Weights of a small transformer language model: 2714 steps.
Each number is 50 + 15 x the weight over its row's rms, rounded and kept within 0 to 99. Layers, rows and columns count from 0. The size before them is the row's rms in percent of the matrix's.

# down: layer 5 MLP down (transposed), 1024x384, rms 0.111, rows 2-25, columns 192-287
# gate: layer 5 MLP gate, 1024x384, rms 0.141, rows 3-26, columns 192-287
# up: layer 5 MLP up, 1024x384, rms 0.144, rows 3-26, columns 192-287
down2 094:72 38 52 47 43 50 37 51 46 37 66 44 64 52 30 44 59 61 38 58 44 48 39 85 64 69 27 41 63 68 31 69 45 52 64 66 21 53 33 53 46 54 43 51 68 71 64 24 63 53 74 45 65 17 64 68 42 59 28 63 65 53 54 48 67 51 63 36 30 53 60 71 37 53 88 60 46 73 63 51 46 69 34 61 52 60 52 38 32 58 68 25 52 56 53 79
gate3 104:57 20 46 44 68 45 41 42 54 60 53 19 38 43 52 49 47 50 55 55 46 35 49 42 42 31 48 42 62 44 45 36 82 41 41 46 72 44 45 72 72 48 29 44 32 47 31 34 53 38 59 43 61 35 41 43 55 52 35 31 37 03 85 47 67 31 68 31 44 40 67 50 55 68 61 31 44 42 24 50 75 56 72 42 32 44 56 25 38 34 59 40 43 42 68 40
up3 098:44 02 73 46 52 52 23 38 40 53 67 52 77 78 36 51 73 46 88 63 28 82 61 57 65 56 23 68 62 57 46 56 38 34 44 53 66 48 61 42 31 58 71 05 31 42 71 54 59 55 39 20 71 65 55 45 46 59 71 26 72 56 49 57 45 40 49 66 59 56 35 70 51 40 44 54 47 43 22 82 54 66 71 55 30 65 72 42 46 78 33 46 30 49 37 42
down3 098:51 59 21 60 42 46 22 33 48 38 81 89 40 47 59 48 27 69 49 47 38 45 16 72 66 49 42 59 49 73 32 40 68 58 39 51 57 53 49 75 63 69 68 33 22 59 54 45 42 53 49 48 50 68 42 49 33 72 62 58 63 48 58 58 26 36 53 55 65 63 60 37 60 77 59 27 45 59 59 42 65 40 58 42 37 39 55 25 32 79 66 39 40 58 46 30
gate4 101:64 26 35 66 49 28 42 51 36 68 64 74 31 61 41 67 36 44 48 38 55 71 99 47 48 51 46 38 73 69 45 49 80 50 54 57 44 59 65 44 48 34 31 52 59 61 38 57 69 38 41 34 39 50 38 46 43 67 27 17 42 48 78 62 69 43 50 53 59 34 39 48 53 27 66 50 41 54 34 79 60 73 51 69 20 40 73 58 44 65 60 46 47 37 22 36
up4 102:36 58 60 33 50 37 13 39 42 47 51 39 72 47 51 46 55 64 59 46 46 46 52 78 71 32 64 73 36 33 66 69 52 48 27 52 54 27 35 24 31 95 42 73 37 34 39 31 40 66 55 64 27 28 53 37 34 53 51 46 60 52 26 46 66 78 59 28 54 44 27 40 51 56 61 64 42 40 46 59 22 19 44 36 40 54 53 50 61 56 38 35 56 50 53 58
down4 104:60 41 22 71 53 18 57 44 50 53 32 65 46 54 82 45 42 65 32 34 54 50 44 51 70 60 48 68 57 64 81 52 41 47 87 33 64 68 34 57 75 53 60 42 52 65 42 44 59 67 64 26 39 86 15 57 56 34 32 59 30 29 49 31 38 49 62 37 31 50 46 77 53 30 58 55 54 36 53 57 55 71 53 60 27 31 48 41 36 62 53 37 54 33 81 53
gate5 104:66 40 43 44 61 38 27 55 83 33 65 39 42 50 58 49 31 44 43 47 66 50 38 56 47 50 28 67 27 46 66 77 21 51 48 76 54 49 73 53 47 44 24 58 68 75 41 62 27 25 71 48 46 51 68 32 52 58 23 60 34 29 38 17 59 60 47 44 57 43 39 65 43 46 40 58 49 26 49 41 54 53 44 56 41 43 43 67 44 24 41 49 44 32 26 30
up5 101:55 58 57 57 47 49 33 45 19 61 20 61 36 43 45 36 71 56 51 31 42 79 53 55 38 84 77 22 32 63 51 60 42 64 41 35 45 65 24 47 39 45 68 47 59 52 47 45 56 68 32 42 38 71 41 45 63 53 54 57 67 55 59 54 20 38 40 69 67 49 45 40 49 46 41 71 64 52 41 33 63 57 59 55 69 37 52 45 57 63 48 50 49 55 40 67
down5 099:35 50 37 68 23 51 48 63 68 42 53 31 50 40 57 38 55 39 51 40 25 40 72 73 52 55 53 69 71 68 39 20 66 64 36 82 39 50 63 52 56 24 47 40 10 61 69 44 37 71 55 23 60 76 43 61 58 52 50 32 50 74 45 53 49 37 66 32 12 39 75 43 68 53 86 56 32 54 46 46 71 70 44 21 70 50 76 49 36 43 52 31 54 67 38 90
gate6 111:38 40 40 44 42 35 49 50 80 61 43 30 51 28 30 53 65 52 53 33 52 42 54 26 37 62 43 53 43 36 59 34 54 52 51 81 67 53 60 46 67 65 50 68 31 48 59 43 57 28 58 52 55 36 65 42 55 74 65 48 38 64 60 81 50 52 36 59 52 57 57 65 70 72 81 47 51 37 53 51 75 52 52 43 48 66 40 50 35 13 31 65 39 39 59 25
up6 111:73 45 38 78 70 80 35 54 74 66 51 27 51 34 15 68 44 65 39 38 42 49 74 51 46 54 38 51 43 40 51 81 73 62 67 45 62 43 76 37 27 18 56 65 46 33 14 54 63 52 42 43 80 38 54 33 52 63 42 47 38 32 43 42 71 55 52 57 35 23 66 62 60 50 44 67 44 49 47 83 30 29 56 37 22 52 55 25 71 63 76 57 58 42 31 31
down6 102:42 42 34 57 30 46 48 72 29 17 44 32 33 60 56 59 26 36 50 74 33 48 82 72 47 41 37 32 52 63 58 43 69 60 59 49 32 67 56 45 53 39 61 45 50 54 41 34 55 43 56 53 63 47 62 34 49 57 51 76 54 64 57 41 28 56 47 60 55 51 66 42 64 62 73 43 55 51 48 68 44 29 59 48 37 53 34 44 36 61 50 80 47 47 33 54
gate7 096:54 41 45 43 34 40 50 50 44 52 27 08 35 44 40 73 30 38 55 55 29 32 56 51 67 57 58 38 46 62 57 56 46 50 52 40 38 49 29 51 51 30 60 80 47 56 51 48 52 57 48 49 58 48 54 51 54 64 19 30 56 52 34 28 34 86 41 79 47 53 66 52 67 50 50 35 27 78 46 38 49 56 53 30 63 66 24 50 62 49 26 42 48 58 89 39
up7 094:49 59 74 30 52 48 54 53 15 41 73 28 28 40 54 26 77 56 49 50 47 38 46 57 27 31 72 44 39 65 46 56 58 89 42 40 25 63 23 39 48 55 43 55 47 57 56 48 51 75 54 42 54 38 58 31 31 42 46 79 49 43 30 56 46 50 37 29 53 45 41 40 58 76 43 49 28 20 60 54 63 77 42 60 66 51 64 33 27 51 28 48 41 51 40 52
down7 100:44 51 54 46 60 80 47 41 32 42 60 19 77 36 23 74 58 65 63 26 70 31 54 29 47 54 52 63 67 72 55 44 78 42 43 44 25 64 84 77 74 43 48 40 60 76 40 47 51 20 35 49 57 52 34 51 69 40 49 23 58 77 76 90 53 57 52 44 31 65 43 34 41 42 77 45 51 63 82 52 61 36 45 64 36 34 21 34 24 46 46 42 68 68 60 64
gate8 093:76 19 55 51 34 52 64 18 73 38 51 62 82 37 43 69 48 58 14 55 46 81 52 24 48 56 21 35 17 67 46 13 43 38 50 52 31 34 42 56 66 52 68 77 53 33 52 68 58 43 52 72 46 49 36 41 63 41 43 55 60 56 53 49 41 30 45 62 32 55 43 51 58 34 59 38 55 54 76 41 60 69 62 39 21 36 33 60 56 45 39 34 38 35 17 58
up8 095:62 57 38 47 49 66 67 26 34 44 67 38 45 58 64 46 55 44 58 73 47 54 67 56 49 74 68 24 45 47 37 29 50 65 50 58 52 44 49 24 48 30 67 55 27 78 37 55 35 58 67 84 71 34 52 42 41 32 71 89 62 80 62 71 39 66 36 51 65 36 76 43 30 57 44 40 72 47 46 43 77 45 64 42 65 36 65 57 32 78 88 27 66 46 39 55
down8 092:43 55 50 83 52 53 42 51 33 74 37 57 62 60 70 50 72 46 22 46 54 51 45 43 60 60 25 56 45 35 42 54 51 22 78 48 58 46 43 42 52 44 53 52 27 56 35 55 50 27 44 63 12 55 73 20 60 49 57 27 65 46 51 45 41 59 25 52 58 48 46 53 55 24 25 66 51 68 53 59 57 89 42 37 46 62 49 66 39 50 62 79 54 49 43 52
gate9 096:65 15 48 26 44 55 64 49 42 61 49 26 54 66 41 71 63 73 74 48 81 56 54 28 45 46 41 62 42 60 63 52 53 57 51 56 58 27 49 60 57 53 68 47 28 54 70 41 86 42 52 40 56 47 20 53 33 46 52 70 63 45 57 49 16 54 37 68 84 37 21 40 47 40 72 66 71 42 40 28 45 44 59 24 62 19 43 52 82 74 38 48 67 59 38 42
up9 098:71 50 68 56 76 39 57 70 38 51 51 69 31 57 33 50 62 40 56 63 49 13 57 63 53 36 80 27 37 40 49 39 40 73 37 62 46 46 54 36 49 51 29 34 51 26 58 43 40 62 30 39 37 41 49 64 67 33 45 12 43 68 25 63 58 68 52 10 43 58 89 56 28 53 55 54 60 65 44 65 26 63 47 58 37 59 54 53 49 33 72 32 67 68 50 69
down9 097:78 66 66 62 68 31 47 62 13 65 69 40 48 49 65 47 45 53 37 46 51 65 39 46 60 44 59 44 29 39 48 42 57 48 71 38 52 64 40 45 34 51 39 42 62 31 64 35 53 71 68 54 59 26 47 30 40 41 49 48 32 42 39 50 74 41 62 65 69 57 38 69 37 50 50 53 71 22 39 36 52 44 55 61 20 68 69 33 26 53 39 34 65 49 43 50
gate10 098:41 59 65 58 33 44 34 58 44 44 37 66 27 26 35 39 43 20 40 19 47 27 37 60 43 89 57 31 52 64 84 79 70 50 89 57 67 52 28 52 36 47 51 50 89 70 29 37 43 44 49 31 49 67 51 66 48 49 42 71 58 39 39 66 57 27 41 54 51 34 53 63 45 47 60 68 44 45 41 61 52 51 77 58 59 40 40 65 42 40 63 50 83 50 50 58
up10 099:53 25 31 10 57 45 56 55 53 62 41 50 73 71 56 77 73 53 18 55 48 52 49 53 33 56 42 53 30 45 38 61 60 57 20 49 68 52 32 80 42 29 41 47 53 76 54 37 35 69 48 64 54 68 43 43 67 53 50 65 50 28 45 47 40 58 45 45 42 58 19 45 67 56 85 42 59 45 29 54 35 40 27 60 30 52 44 47 67 99 77 39 00 76 45 60
down10 102:40 53 31 33 38 35 39 13 40 51 32 47 51 42 57 50 33 67 46 50 63 43 60 54 25 34 42 79 25 41 43 61 57 68 32 24 67 32 18 21 63 32 62 75 63 65 49 43 50 42 28 48 45 58 55 87 43 60 36 65 53 37 55 19 22 56 53 53 51 49 49 67 65 35 47 46 31 44 77 72 73 62 54 72 32 73 51 45 38 72 61 78 50 29 40 50
gate11 098:41 59 48 77 25 48 37 60 58 64 26 85 26 61 42 49 40 47 37 44 36 68 27 60 56 69 59 36 25 67 40 53 27 68 34 69 61 75 58 52 54 40 49 49 38 47 26 38 21 43 55 32 37 68 61 45 60 36 42 46 50 70 53 46 82 53 47 56 77 27 58 48 44 48 50 56 27 57 46 78 57 68 36 70 60 42 43 50 42 38 65 45 61 18 61 55
up11 095:59 58 59 52 37 64 46 81 18 50 33 69 54 42 40 80 64 50 82 38 49 54 12 64 51 63 43 59 48 85 27 52 51 82 44 71 41 55 58 39 67 65 23 41 33 51 34 48 52 45 58 54 48 58 51 39 63 51 40 66 75 61 89 33 48 46 61 33 76 31 53 56 33 67 57 31 44 49 36 41 71 37 43 47 44 32 68 54 61 33 72 64 32 26 62 32
down11 100:47 57 39 52 47 61 50 42 48 66 56 45 75 68 28 36 66 54 50 48 50 41 43 61 63 23 46 39 54 51 23 20 53 58 63 45 52 38 59 66 37 71 32 50 41 34 36 51 32 45 32 18 27 49 48 46 50 25 55 65 37 60 42 51 49 40 48 71 26 44 42 74 46 43 51 58 41 39 21 53 58 77 79 77 04 45 51 71 57 43 46 46 47 33 56 38
gate12 097:73 64 52 54 58 45 53 18 67 64 46 33 48 43 29 52 64 52 46 54 42 20 60 67 45 52 60 66 58 46 71 74 29 57 57 55 41 53 48 39 51 46 46 46 67 63 50 65 57 51 66 83 80 38 49 55 69 52 65 28 57 46 30 58 56 67 22 40 60 26 46 48 84 66 70 43 80 64 51 61 30 54 34 54 54 62 45 50 56 36 46 57 46 28 61 36
up12 104:63 48 33 39 34 81 33 53 52 57 39 83 49 41 53 32 30 46 64 40 42 35 85 43 51 53 31 39 30 36 49 25 29 51 49 70 79 57 40 62 77 46 69 56 45 70 60 35 36 62 49 48 36 92 41 57 56 27 35 61 37 61 87 43 55 49 42 68 60 57 75 49 51 47 25 32 48 53 71 49 87 62 41 59 48 53 65 47 39 37 42 71 34 38 25 48
down12 097:63 34 49 68 52 51 53 28 73 47 41 45 34 30 72 32 43 46 39 40 65 66 21 34 33 96 38 28 59 53 87 48 65 52 30 54 43 62 36 58 38 33 48 46 55 55 65 50 55 15 48 48 41 54 48 55 30 48 19 65 82 58 18 52 48 74 58 42 40 34 55 40 66 54 36 27 64 45 43 55 55 60 50 63 66 44 54 39 48 80 49 30 60 69 44 45
gate13 096:62 31 56 62 29 24 54 30 57 56 38 35 45 33 78 47 61 22 63 25 63 63 65 45 42 21 67 58 63 56 50 39 62 57 35 19 58 62 57 35 64 64 58 72 43 39 41 68 34 50 69 58 45 72 53 24 37 46 33 41 61 60 54 39 36 78 70 58 34 55 37 62 48 64 53 50 41 64 48 41 38 48 64 45 55 78 43 70 56 62 54 47 54 53 33 44
up13 097:49 31 62 50 51 49 55 50 54 34 67 51 64 41 29 31 38 40 34 51 42 35 66 39 55 30 41 51 43 36 30 48 36 32 30 38 34 44 47 36 47 48 48 61 45 55 60 51 53 67 29 39 42 53 59 56 55 56 64 49 57 26 41 65 38 59 56 48 67 57 50 55 21 38 86 47 60 52 57 66 23 62 40 90 71 42 37 51 86 67 38 38 57 43 42 60
down13 094:52 71 47 21 37 34 33 62 35 62 45 36 26 34 48 81 57 35 59 62 52 65 33 57 61 39 26 40 35 40 37 63 58 25 47 35 43 21 51 38 48 39 38 53 25 24 76 45 41 49 63 62 49 28 60 37 12 26 40 64 36 70 75 52 54 55 66 59 53 68 31 74 38 36 68 53 43 49 50 43 56 47 29 44 49 38 38 62 46 44 56 47 51 48 38 32
gate14 102:65 62 16 56 45 62 79 47 37 46 45 37 57 57 52 39 47 68 56 61 40 51 13 55 42 56 49 62 44 45 56 49 41 43 49 28 52 35 62 33 51 21 92 63 27 35 46 41 45 53 47 53 40 42 43 82 51 90 52 98 44 59 46 55 37 56 55 53 52 35 47 37 49 46 22 44 64 42 50 47 64 67 78 10 37 58 48 54 49 50 61 56 30 22 46 56
up14 103:78 47 50 68 37 43 35 83 78 64 67 46 55 68 40 54 62 69 74 35 56 32 58 24 39 52 56 43 38 45 65 38 64 56 53 23 36 44 48 38 44 38 53 53 36 25 35 37 38 27 30 55 52 57 13 61 40 81 35 62 45 58 55 70 47 63 55 77 67 40 27 66 64 56 64 59 40 69 39 29 52 29 40 36 74 38 33 38 59 56 13 61 59 54 70 63
down14 104:37 43 79 77 64 53 54 43 49 60 37 45 67 53 66 23 65 52 38 63 40 64 51 45 59 58 30 77 40 47 32 55 76 68 12 84 51 43 06 48 52 56 28 25 50 62 67 38 25 40 59 16 66 16 54 45 45 28 55 59 38 51 41 42 50 64 40 29 27 56 73 59 36 17 44 53 43 73 52 38 25 49 49 71 58 34 49 42 56 39 57 16 58 50 40 68
gate15 103:39 65 53 27 64 32 70 56 37 70 74 48 13 32 38 53 55 67 45 46 41 75 77 63 22 63 33 57 57 27 31 68 28 79 42 52 31 56 68 71 59 32 27 62 59 86 34 48 61 63 32 29 61 37 64 45 40 31 23 28 43 61 32 77 40 68 41 29 48 38 03 41 65 51 28 44 37 54 24 71 42 66 47 50 66 67 64 54 47 84 64 54 42 48 54 68
up15 102:49 65 20 31 29 47 83 60 63 48 39 35 44 71 29 50 42 37 32 73 32 12 69 35 33 31 44 49 33 38 89 41 74 38 45 66 49 74 36 54 58 38 72 75 47 58 52 58 57 37 49 63 23 27 68 45 52 37 50 50 19 48 48 67 20 68 30 56 85 71 49 43 70 48 36 30 48 33 58 40 48 37 67 86 37 38 48 69 55 48 87 41 46 33 48 52
down15 104:67 40 50 43 70 15 71 82 38 48 36 39 45 71 39 66 69 67 46 23 55 36 76 56 65 38 34 47 63 31 58 53 62 40 54 64 41 76 20 48 39 21 77 49 71 55 50 79 61 31 83 65 19 35 50 52 70 28 36 53 53 52 67 45 56 50 64 53 50 66 37 39 56 68 51 63 30 50 48 53 47 34 58 54 52 53 15 60 81 32 54 33 66 50 64 56
gate16 097:79 62 65 35 41 45 55 64 57 67 50 62 59 55 59 55 22 75 49 44 35 36 63 48 49 81 46 75 40 42 10 42 57 61 24 14 48 73 69 42 62 67 46 45 46 40 56 42 48 63 40 44 57 65 69 44 33 53 65 51 46 71 41 51 32 70 70 67 44 44 27 41 50 47 48 51 73 26 43 60 49 70 41 61 24 53 37 48 48 49 28 43 46 50 40 33
up16 094:52 52 61 54 69 61 50 62 35 56 57 34 36 55 46 48 46 61 58 28 35 45 67 46 33 65 09 36 40 37 59 18 42 66 28 82 44 65 43 48 39 35 52 30 55 53 41 48 62 57 54 20 72 84 62 38 17 29 77 47 12 42 56 40 42 63 57 44 54 64 45 49 48 65 46 51 28 60 48 66 39 50 50 65 41 39 56 61 53 45 19 34 43 43 50 46
down16 095:39 40 71 52 51 18 27 44 68 48 41 68 49 47 53 65 54 49 57 73 40 46 55 48 43 24 55 71 42 44 81 66 56 47 58 53 50 28 92 50 56 45 34 59 36 35 46 60 58 61 79 61 55 39 66 82 38 14 33 64 15 62 55 49 84 30 34 63 99 50 45 26 53 79 57 43 43 38 82 75 44 54 55 47 55 31 59 62 46 39 62 64 41 33 50 50
gate17 109:46 52 58 37 68 49 52 31 22 29 32 43 90 55 42 56 56 66 38 55 80 71 82 58 39 18 39 50 53 59 65 35 41 22 22 24 35 45 57 59 63 52 56 49 34 19 37 18 35 25 38 28 63 60 35 66 50 50 71 36 33 24 55 39 60 85 48 62 58 36 69 54 32 75 57 44 35 57 21 35 42 42 37 31 84 61 60 77 67 36 56 72 52 59 29 58
up17 112:58 37 57 56 55 53 54 41 54 36 43 76 55 15 52 46 46 38 59 34 66 57 42 29 36 67 50 45 60 65 46 51 43 55 32 41 47 43 58 65 60 24 40 61 35 64 38 29 84 80 50 35 64 67 78 52 77 93 52 53 71 42 61 84 67 42 68 28 59 46 24 58 66 55 90 55 66 17 80 39 66 34 48 27 38 20 47 31 64 52 52 41 58 44 35 55
down17 106:56 37 13 57 35 68 46 56 68 41 47 17 57 54 77 52 45 36 60 43 36 51 67 53 55 52 73 63 36 47 50 59 66 71 52 71 77 12 63 71 41 43 23 24 54 45 51 49 44 19 24 36 54 74 50 52 82 35 44 28 48 52 52 72 32 44 51 84 71 52 54 23 68 57 22 45 43 54 50 49 29 42 35 57 43 52 38 44 63 44 57 57 36 61 67 58
gate18 096:29 57 14 67 59 59 37 69 56 44 64 72 21 66 60 69 38 20 67 45 52 50 31 49 34 47 72 84 40 78 50 56 61 43 24 32 42 28 42 42 61 57 35 55 44 61 38 37 47 53 40 41 48 57 41 67 57 72 40 50 42 55 53 61 44 61 51 77 49 59 44 47 69 55 39 48 22 51 62 74 18 46 50 71 51 54 35 64 29 65 63 35 41 40 68 48
up18 102:68 64 41 47 38 29 45 35 63 39 56 52 42 40 51 68 58 62 50 54 61 57 42 42 39 40 47 56 38 34 57 39 45 46 43 57 81 39 51 58 54 27 68 57 23 64 92 69 71 45 56 55 43 36 69 37 66 46 46 28 50 76 31 67 46 48 40 45 73 75 74 41 29 44 51 30 63 44 58 39 54 47 64 41 65 53 38 59 42 38 40 63 75 70 40 67
down18 103:44 54 70 48 52 49 47 39 48 66 51 62 46 48 27 43 38 66 31 62 30 50 61 39 60 55 54 78 53 59 34 75 78 54 86 36 68 61 47 36 44 12 67 42 45 42 53 40 69 39 83 50 88 47 41 47 56 25 57 27 44 54 42 67 45 43 38 63 53 50 52 39 69 51 70 57 65 44 33 61 33 49 60 40 71 43 53 24 44 56 26 59 65 39 35 53
gate19 098:22 63 52 18 78 44 39 38 62 21 62 33 57 35 33 68 73 59 45 44 47 49 41 65 39 68 47 60 38 63 86 49 44 44 15 41 38 64 19 67 39 61 65 69 78 68 46 62 67 61 61 40 37 59 67 59 67 28 48 61 00 36 52 45 57 62 67 41 45 51 18 37 49 60 37 30 22 59 59 69 56 48 54 47 43 60 77 67 40 46 57 45 28 70 84 42
up19 094:62 50 79 37 52 49 52 61 49 64 47 54 56 21 44 48 50 06 53 40 45 33 40 75 39 74 61 65 47 51 53 37 63 59 43 45 44 47 74 76 32 54 61 19 51 33 51 64 35 34 40 41 60 50 57 56 44 55 39 35 44 51 43 52 59 41 73 52 77 44 49 68 75 79 22 80 53 72 63 62 52 66 50 67 61 49 63 48 40 29 49 67 73 44 69 68
down19 096:33 42 23 43 42 70 61 38 39 45 68 16 34 61 50 68 48 25 69 51 69 58 71 60 61 29 21 71 53 22 47 44 67 60 45 48 59 51 29 56 35 34 47 63 28 29 56 47 52 48 76 68 41 73 56 81 60 37 46 54 46 30 38 71 49 77 46 83 46 48 38 34 65 36 62 39 04 36 53 55 89 40 54 39 58 83 59 62 43 36 44 26 44 67 43 77
gate20 103:70 45 71 30 62 49 29 54 60 72 13 50 53 39 44 37 58 46 68 43 57 53 26 49 11 69 64 37 63 60 34 32 27 50 49 40 55 43 50 51 42 53 49 60 63 74 62 31 59 46 59 27 61 54 41 62 57 61 60 71 65 40 24 33 49 17 51 60 58 41 42 29 50 54 69 72 30 55 35 50 44 48 48 42 59 56 37 34 52 69 57 66 80 64 52 46
up20 106:86 42 53 43 48 41 49 75 36 48 37 19 18 55 42 43 64 61 44 55 47 39 51 68 57 35 44 46 62 14 22 62 51 35 51 61 56 68 41 58 49 37 83 37 71 28 55 71 69 69 78 53 29 57 15 52 59 51 68 67 47 43 46 46 26 44 38 46 42 32 59 38 53 62 73 68 56 66 54 59 43 48 37 32 40 54 43 31 58 85 39 47 62 46 57 38
down20 106:57 72 54 51 58 72 44 36 52 47 72 67 60 60 63 73 39 54 34 61 50 59 36 28 75 49 53 34 50 51 42 45 80 65 47 39 30 66 50 42 73 53 53 60 63 26 77 49 47 70 53 65 46 70 58 36 53 91 30 83 33 53 28 51 63 36 49 72 37 32 59 39 49 48 50 49 52 49 43 36 57 61 34 66 80 46 41 66 58 54 59 55 78 45 52 31
gate21 100:67 43 60 39 47 21 36 44 59 67 40 43 32 59 38 60 59 47 44 53 54 67 53 33 39 56 44 65 42 55 48 79 50 38 29 64 55 62 30 66 65 64 33 71 44 72 07 55 50 64 51 45 43 87 42 50 34 54 83 39 49 65 49 58 61 40 47 64 61 47 31 03 76 61 48 22 52 52 64 46 55 45 65 40 47 61 19 52 20 45 46 49 56 54 64 44
up21 099:58 60 53 74 35 43 43 39 34 48 33 54 57 49 30 58 49 64 96 59 61 39 53 18 56 33 27 35 63 49 53 81 44 49 49 61 55 57 53 59 49 36 38 58 43 35 67 32 33 57 66 34 50 77 46 73 44 37 64 69 48 74 45 53 43 44 48 39 49 25 51 30 31 48 61 59 49 66 56 35 86 61 67 40 44 61 59 34 61 67 52 45 72 64 42 50
down21 097:61 42 63 46 27 79 49 59 60 39 65 52 49 78 44 49 59 41 52 55 39 41 65 45 46 64 32 39 85 40 69 48 60 37 74 60 62 69 21 64 54 56 53 38 38 24 55 43 63 61 45 58 68 40 63 67 39 64 25 53 59 37 47 53 33 39 23 46 72 58 66 68 39 65 49 44 23 36 51 49 50 65 60 57 45 41 57 39 67 30 60 55 50 71 28 40
gate22 101:52 13 38 49 28 62 57 47 65 55 71 55 46 50 35 62 52 54 57 52 51 59 69 76 35 40 78 43 67 55 53 64 39 39 53 50 28 68 44 38 32 51 47 48 50 37 23 67 50 37 43 43 38 57 48 71 45 25 53 51 68 42 27 41 44 72 33 65 63 62 59 48 56 39 33 33 41 51 60 52 37 54 67 32 74 83 69 46 45 23 64 63 40 69 56 83
up22 103:51 74 50 66 61 64 61 55 41 30 53 43 55 83 39 38 29 53 42 41 69 41 53 42 75 46 46 57 52 45 47 49 28 38 47 47 51 65 52 49 38 55 74 45 74 62 60 54 40 61 92 55 32 43 47 45 68 49 41 57 63 43 46 68 64 60 68 61 42 61 70 37 35 39 51 61 44 40 51 47 74 47 57 58 26 53 55 61 70 75 52 49 45 57 71 32
down22 101:55 48 50 41 65 50 43 40 48 47 36 51 69 57 38 38 63 58 60 33 36 54 57 48 51 57 50 34 51 73 35 54 84 67 52 18 39 44 40 53 48 46 48 53 67 60 11 62 76 41 70 73 36 38 33 88 43 33 31 62 64 61 39 34 49 60 41 49 29 49 40 19 37 49 47 52 30 43 54 49 38 52 30 68 43 59 58 59 28 68 43 89 57 59 61 26
gate23 099:72 53 57 40 44 31 45 27 39 67 36 29 41 61 62 47 63 43 50 56 82 44 47 50 17 50 61 68 75 52 46 61 47 41 35 35 62 32 36 47 60 53 47 58 38 56 21 83 57 25 57 53 63 46 61 26 55 10 55 33 63 67 50 25 58 73 46 69 68 62 32 52 35 32 46 55 32 41 56 85 52 58 49 64 50 21 54 74 65 52 44 69 69 48 96 42
up23 098:51 55 74 73 65 58 23 77 52 62 43 70 49 58 64 47 58 62 54 53 49 43 77 66 50 56 65 65 63 79 57 49 65 12 49 36 52 54 57 61 45 37 37 49 60 26 83 46 40 62 42 48 57 53 55 66 52 57 38 40 34 53 73 47 49 67 61 59 24 79 45 35 44 70 46 58 83 55 74 35 57 66 59 62 72 45 47 67 40 51 45 59 52 49 23 52
down23 099:63 42 45 12 52 84 73 19 44 61 38 74 49 57 46 52 59 55 67 50 44 42 35 64 43 37 47 63 88 57 58 61 47 62 00 51 24 52 60 47 83 66 46 78 57 62 50 71 57 59 39 27 61 75 42 25 14 54 33 49 72 54 39 59 93 36 44 33 56 31 31 52 59 53 46 90 32 34 49 35 57 43 35 64 52 34 56 52 61 49 40 53 59 39 58 54
gate24 100:56 37 72 47 24 43 59 63 53 43 64 52 43 37 61 30 34 66 64 20 67 45 23 04 53 43 58 65 50 35 50 45 73 48 41 51 22 39 53 55 82 55 25 57 49 51 78 41 43 57 63 74 53 27 59 67 39 28 70 33 34 58 14 55 25 34 71 62 43 80 79 31 48 75 69 45 49 44 57 44 56 61 81 50 55 40 26 90 50 46 35 64 26 39 49 39
up24 098:52 32 62 56 61 78 42 74 49 23 56 74 59 44 73 54 09 39 66 59 53 46 53 31 09 31 38 50 65 76 68 33 41 47 40 75 32 32 51 55 34 60 39 43 62 60 68 29 42 64 46 37 63 48 67 58 63 53 63 41 99 35 67 66 65 42 71 56 51 61 64 51 43 41 51 54 61 36 51 64 44 53 32 74 43 77 41 48 54 53 56 91 35 33 53 43
down24 096:29 51 48 51 50 44 41 47 37 74 14 65 59 48 61 43 19 38 67 61 42 38 44 74 59 39 45 32 28 69 62 48 63 67 49 64 58 34 39 49 64 44 54 49 29 50 58 55 35 38 50 48 74 72 57 33 20 62 32 55 08 58 56 54 50 49 72 43 29 57 26 46 48 66 52 62 42 40 51 31 75 25 54 42 47 37 34 52 53 58 37 20 70 30 30 58
gate25 109:56 57 43 69 40 74 27 43 58 42 51 66 30 55 48 65 62 63 46 47 18 54 63 67 57 56 70 66 50 54 44 68 53 45 61 49 63 67 54 38 46 51 58 53 46 85 55 48 45 39 52 60 58 71 60 27 52 50 44 62 49 27 66 46 76 32 40 45 45 22 48 44 28 83 52 60 71 36 28 40 42 16 45 54 64 44 63 63 62 34 47 36 63 55 59 59
up25 096:48 42 59 62 38 39 47 42 10 57 47 35 43 25 74 53 43 22 48 50 51 55 66 49 66 51 49 80 29 51 49 36 73 78 63 68 16 43 62 37 48 48 25 49 46 59 50 42 41 64 53 53 79 52 26 45 52 59 57 58 35 37 36 16 52 34 48 61 39 60 70 44 67 47 40 39 72 33 48 38 19 30 46 57 40 45 56 27 54 37 71 33 59 34 37 34
down25 104:56 25 69 62 47 65 54 52 42 48 50 54 48 23 61 48 46 36 52 49 63 26 39 56 45 52 50 76 67 85 62 24 64 54 75 69 64 65 57 18 56 48 53 35 40 49 50 50 41 48 43 64 43 48 40 35 52 74 73 58 46 41 47 76 50 53 43 45 45 65 29 51 42 37 45 29 27 68 40 65 47 23 55 79 47 60 50 55 53 68 66 43 47 47 70 27
gate26 097:52 22 49 52 54 76 63 54 35 27 70 47 40 32 49 41 37 29 42 53 59 57 33 54 45 85 70 70 17 60 20 40 71 48 31 43 35 55 05 46 81 24 39 32 24 59 55 43 41 49 83 39 41 61 66 48 35 57 19 62 26 58 31 40 56 78 55 39 73 60 44 55 41 41 47 51 66 56 35 43 67 43 49 41 78 57 60 29 43 29 50 49 64 60 38 70
up26 098:94 50 27 43 55 38 47 43 31 45 39 70 76 08 48 70 33 55 48 65 44 56 22 47 60 32 77 78 50 64 49 47 51 48 39 34 19 56 66 59 50 58 48 43 18 50 65 47 63 51 55 21 52 72 37 58 29 56 52 47 52 72 52 38 50 64 41 49 58 52 62 71 46 62 55 42 47 49 57 41 89 65 55 62 68 50 58 22 72 52 53 33 68 54 53 57